Weights of a small transformer language model.
Size: 19 layers, width 64, 2 heads of 32, MLP 192 GeGLU, vocabulary 2048, 1.15M parameters.
Architecture: LayerNorm before and after each block, no biases in attention or MLP.
Each number is 500 + 40 x the weight over the matrix's rms, rounded and kept within 0 to 999. Layers, rows and columns count from 0. Numbers have three digits each.

# layer 11 MLP down, 64x192, rms 0.26, rows 0-63, columns 128-191
541445410576520487493491603528476500443556532513470518494427477432558461528515507568526511485444494578504539497483496538423433494478476527512456484537471518399561498465531521548533584539502551
486519499532488516425501484525490538466529441474468418485451500464568497508455563474490470413474493539512466484488452409520539519463472452399470527548580429538493452470491517482441474515553510
502563550522483541455467501590487530487463504509516573487501524492481491515400452558560599539504505537507519499499514495578559530488575489474472480459535524464486471521472504497418525488460471
518478491544528486507476532529603552555559554521486498494457482492524497503499429481516549506497550550502568519444514473533469448521527580556467576567511479480485476490450548505487486500539543
504484471417512534474487602501443467504538403548508473531543595528508471509522492544534452498518527500485501508543540477472517470446494398456538427526490444527459497582577598522533495492462525
485565485520575571484565513530493498500454514416543443503397453555541443535549521567513491390453451452515488500482520465488475444524476490493511495531434492459514448480479539493480459526515522
509530491448550423516573491502509530517537547464529382533466540623538483568444513431433493366491459428513558531435541441516531552450545510523521512499529441440484592480479523474523497459571527
430548544458507489508533465519564572475535585374425492494443519489511598514560515527507504508474519503484542527489519492511475513388486474479567497434462499497489551553545565492544543479532539
523532470417569495527491445517493547526515447507504420544480465493513482471535521465493522390476493490512441466484471393541441451456497492512506460500551523508478490519411505498531522464486467
409463488492548540490524466517549439481511571520513422513556520515482463544559469481484511544398547559448451412492474441351482425427467508506543537543529536494515545558485539468526491430491416
518526476446503561551555525458505468538526494538493526483578533538519479476552474441510499537516506485510512548469467557508481481447530522553481469461538456473487522493590490491486476484561521
506452509486539479446498524514510499527488443486506510473479454427535507493434462439488569465557475456542520510477521469494508487494489585518486492484525504535467523570474509491497438493457468
527504510521452459541488512520476525521510545455452490475421526492493421512518543483441462503530490445511408524509473532521515493519563449495566517551528506505442544541473465487547491475464541
579452542470547532520520505502482414452572487444503462499567467484421494525526507482533538527441484492485471402468484575438503530495519451517521476565464507462419515543498512535458440532487529
521511577507435492503478433461495622493529533500532448533581513454560505559539497551471443441518451501542528526526506489477522537530518433475543437535505500560455498542548497451476496527532457
476467496438506526491439519503489485475472453519555550477494466537514460498545476470374504477430498517498451442433408506599474496505428470492497498473502493458598492443577478474585493460465569
518499546517488465455521481424590527522511558483505514527490549505530414554470489518493445536513585496517510518480551496470552492463542423565533526553518543489533519456492491498509528476492510
442432487425463490494519496503485550553420476434521510573521475527507523455535486554534480454534478480438492489460456509572495439436527519543506457511570567550455495486428451474520447498491425
580428571477503420558442507451544426520552529481535489516513461510491517531559560473475481552530537449477462395559474555469546413538589493534473525426490506564531529545554516489517491545531515
453575485574552450525518529470396492471435483523582508518515513490502595569529477581496500515540431458514499522527498435429480472490440491471506502472507524533526515547488506475621448481492565
468452463489470403522477467597480502469522430538489501438505536491477495528451457539509497482553521413520457442461495448577513522498497515464454391477513488533535433503536507424480461566451497
453521463525531498483472547451562494489598506462492541526434463509554520430537562512490474450502484550539489468464481541511432429472481501417493538474628528555504462482444555529467518527563477
571521577461483474561545443511498442461491560424494491490559478521537431449611535501496511504482518493487513504531540498483516452556484525426527547496498474470563454503472442494461453436477515
492439542465485538522576517523546574399483497540486559449551554413489464474510485532436486517512489461541515504545458539509554439530476453440505461532466475503463511476503494478477530496493565
482480450555498570452579394446558550500520523469504487524435516498480563446513538492552503486492554525512511555524470565458552532499496473542540602484474529468567495473541481555541503478552451
518534520534600529489472533446468419524560472506487519448488566448415495486509507507502422509557502541510438494507548460510498512411483460444474515466469469450540516491494639482530435541512539
496552513481503523513463458464491506533527478435441502533498528462561516508455594512548482547494505529494521583541468500451563512537514467488534436401473448506490470533454468538496446502532470
566504436505504446429507412525500507513470518494486422476499474558562447522478428483475508507554535452494486459500493536450564541490417496532506538427492556508503557499573475421502458549533503
513495458516492471518411498518501487465507500476493535524493448532533489547475482574584504469503480514553517526523471520518547561487422538430525532536505491462453554460462474567523452491508443
501481451512474494559505548477491542512545492460475520565520511529458496497462473438563478506469483518457481445474404527463504435446450586500461504452557564540497498523537473430508448461557545
478441435436504490578512515470503470461515505476494476504533491446486496517498434527522486479552442487497539540547489462553510467499501462516456550500412502461498519482501535525478475476445472
494493489584481470518459525498477483532487497477512417554479523492450441455542558406440558555459521472518466536468485492503498570488507459486434481528462564480440466577473484469438501421517480
457468449562535453507536439527521460507479452564456521476494521477494532475436420492491530524547443489466560459395512509502460565496528557536476513594543428519550385479471525420487541567464506
508527554507497514408492533472563499471486573511432489507442462554558569546459520437463457505540555607547499496491497383505565482528530499513504502566541505520457482527472383466493504396511484
445440517467460485555504482541545465431514484551527493493514425465452458464480475518497514476520525506460528462507491573564520545454464531430491437513480507569444452472447492510487499588520437
545445458510557577474490518532543470374469440470471508460465489595536528487464513505549553496568581448496500524487449509567497464515524448515520460516509522498542532495527488444548486537471488
451474472546531481513473471563534499512483528492529487435515495565435478512498475489458415500477453551488458496443448494485458465503507513465470397516531491570461469508541529491506497411491557
500478560432482502421464494458435528480520493485420495487487461493482463414516495524435473503456532472465477486481482498477493524476462556500512536518516524465481544497473525486599523468487477
486537465579493508509494556532471517450466548531468469532469481390553521477509453558497529514542526515485497591486491545565453480488540531530475494480486610479462473518553524546511474551559487
519537459522472582540590531535445507506484494585476507549494559568501480528588504508549488433445450446536605484421516445514480510499488472527471538523479419518492539535480531498437528502519500
518527501482555550522504474498440469542438484477454470468509463497476610499459561511482516439520482465504541479500552604594503534465473516506483485449495500484507495513495563479571571571478552
465484507495489531571588517509521500518487485523498485560437563486463517491503541495521529525508519544445506492596547461524522527503471527484432435536522495495486504496427541532507529517512514
497523499541466511569577483442500505516495535530465458554494592543482455490542547458473404536504505452515463513503531453548582485538451520454532515554532498476538489497514516569480503538513518
460510530461454515488531484511542521503495523535537562556462539454495463478517498526536510610488525508480468482466537497475511511489563435493499392549466399593465440563476492494485501445482481
512513496537474459530494504545477532515458477503421489479476538511468533521491491482433421548561473473452485508552587442536526541535504549499537486505547531510515461525466611497558509517512474
555515529522503446410538526542544515440555479485483486511539440447535538511488451479479481476487425497502450509473589515504510545578533499444466441542421495474431508509523525469471493497422477
497527511515514475508455453481498501499520523507494549515484559535465537423530448514563507513534537527460548478474614502491509537480488468479504528532521467437488526572500418458527496484506536
505530504555525492564482491500530418424545518516507502537423554516572526475460509520568554484473507415570456545479510504521562467510466474470485517461490448510504458522466530478483507448503546
425546465511490493449489537534498440484473516513481423470576469500464541470476561519438579438519479522467465508499498458442476437526391417513466457516475533515521483550584434496544550486538580
529524471575492473426579549522513465462548532472530545605465479501507421523513488602507543549548511464421510502548521489437452499503531501501521465470480503482436599494490520504462451562483529
470479455463511535485506443496436485500431460585529493580507536515525524492551538472508537437527522525484526453493532531429453531451486530556449533512472541497492543515490494504472490474565464
571441450488506478556494502558481486499428453531567515485579453486501455457472542489575400481453461488559482501521476440536518499551536542467508494470569612431492499574507483404476519564467489
547485471566503498532514516471508522545536507475504478514464408521489478518527495515460496478519582489550517508454391550444530469473664555450530575563533489457465423527459388555481492477463538
520468510531506552529509499536519478444499567460572574502518419512532576532535448525510514546499491510549484527461457556520479449537563517515485505555486530563494498457522468514420510506430534
507468517495440492450481519521526500460545503577482525553467467483425517546460447442531533471491550522552575550539521479508561442533484527560495459454463534458527511440493501556511467570471535
504423479529536520476560539534438537478447525525442472552511548519508545506568526556523549521549484468527507532563484424459537551495478539483527416492438455497447525479484475485513453496542511
491515432482539549520432502467467482461595488509519459555476480513525550450435481576550478520531503509472446470510453485583458499467451515469502525495495458527571441546533450503512572496519436
512591543517464424374517526459478494466486523544478549482490462511481475461498543494476498462528456532512430500557594518425545523515533475465500498535437502424490519497487468494520514561525559
506491455561480506542472486500439410534445512544550495476552476501508491468448454487451492499457534455470555508505533455547597516540438501479478505533488477536448492464553524483478522527473566
500563520497471443507484487471428492449516508504527509516502499552480528533504456494493534586460514468465451494528523577502554463484420533469500455539465530527525597448563451471597495478489521
463499509533489469492530449504465507516542472510484486504463599499391471452503523463495444423459522458541546565468555486465526401539550503491511525553512497462567465525510523544460453486479462
497480521467490508565488462512468442469465532481486463517467487399521445532510451496533522476540464537451489556570529567467528486606568456545452450555528517453432463504567510490492517465468569
477435469547535505586479415598460553469587470521422521484454466477467472467559458527498512600573541497457496549552509471447466528435499574547440499546436461513546484422499495501495564443527514
483515580503554511480397505486449457448488508529550555497512461523530487563445431548502498497474478500463555467471505485493457511536455556484433453495502519522501501439556519542458476538536502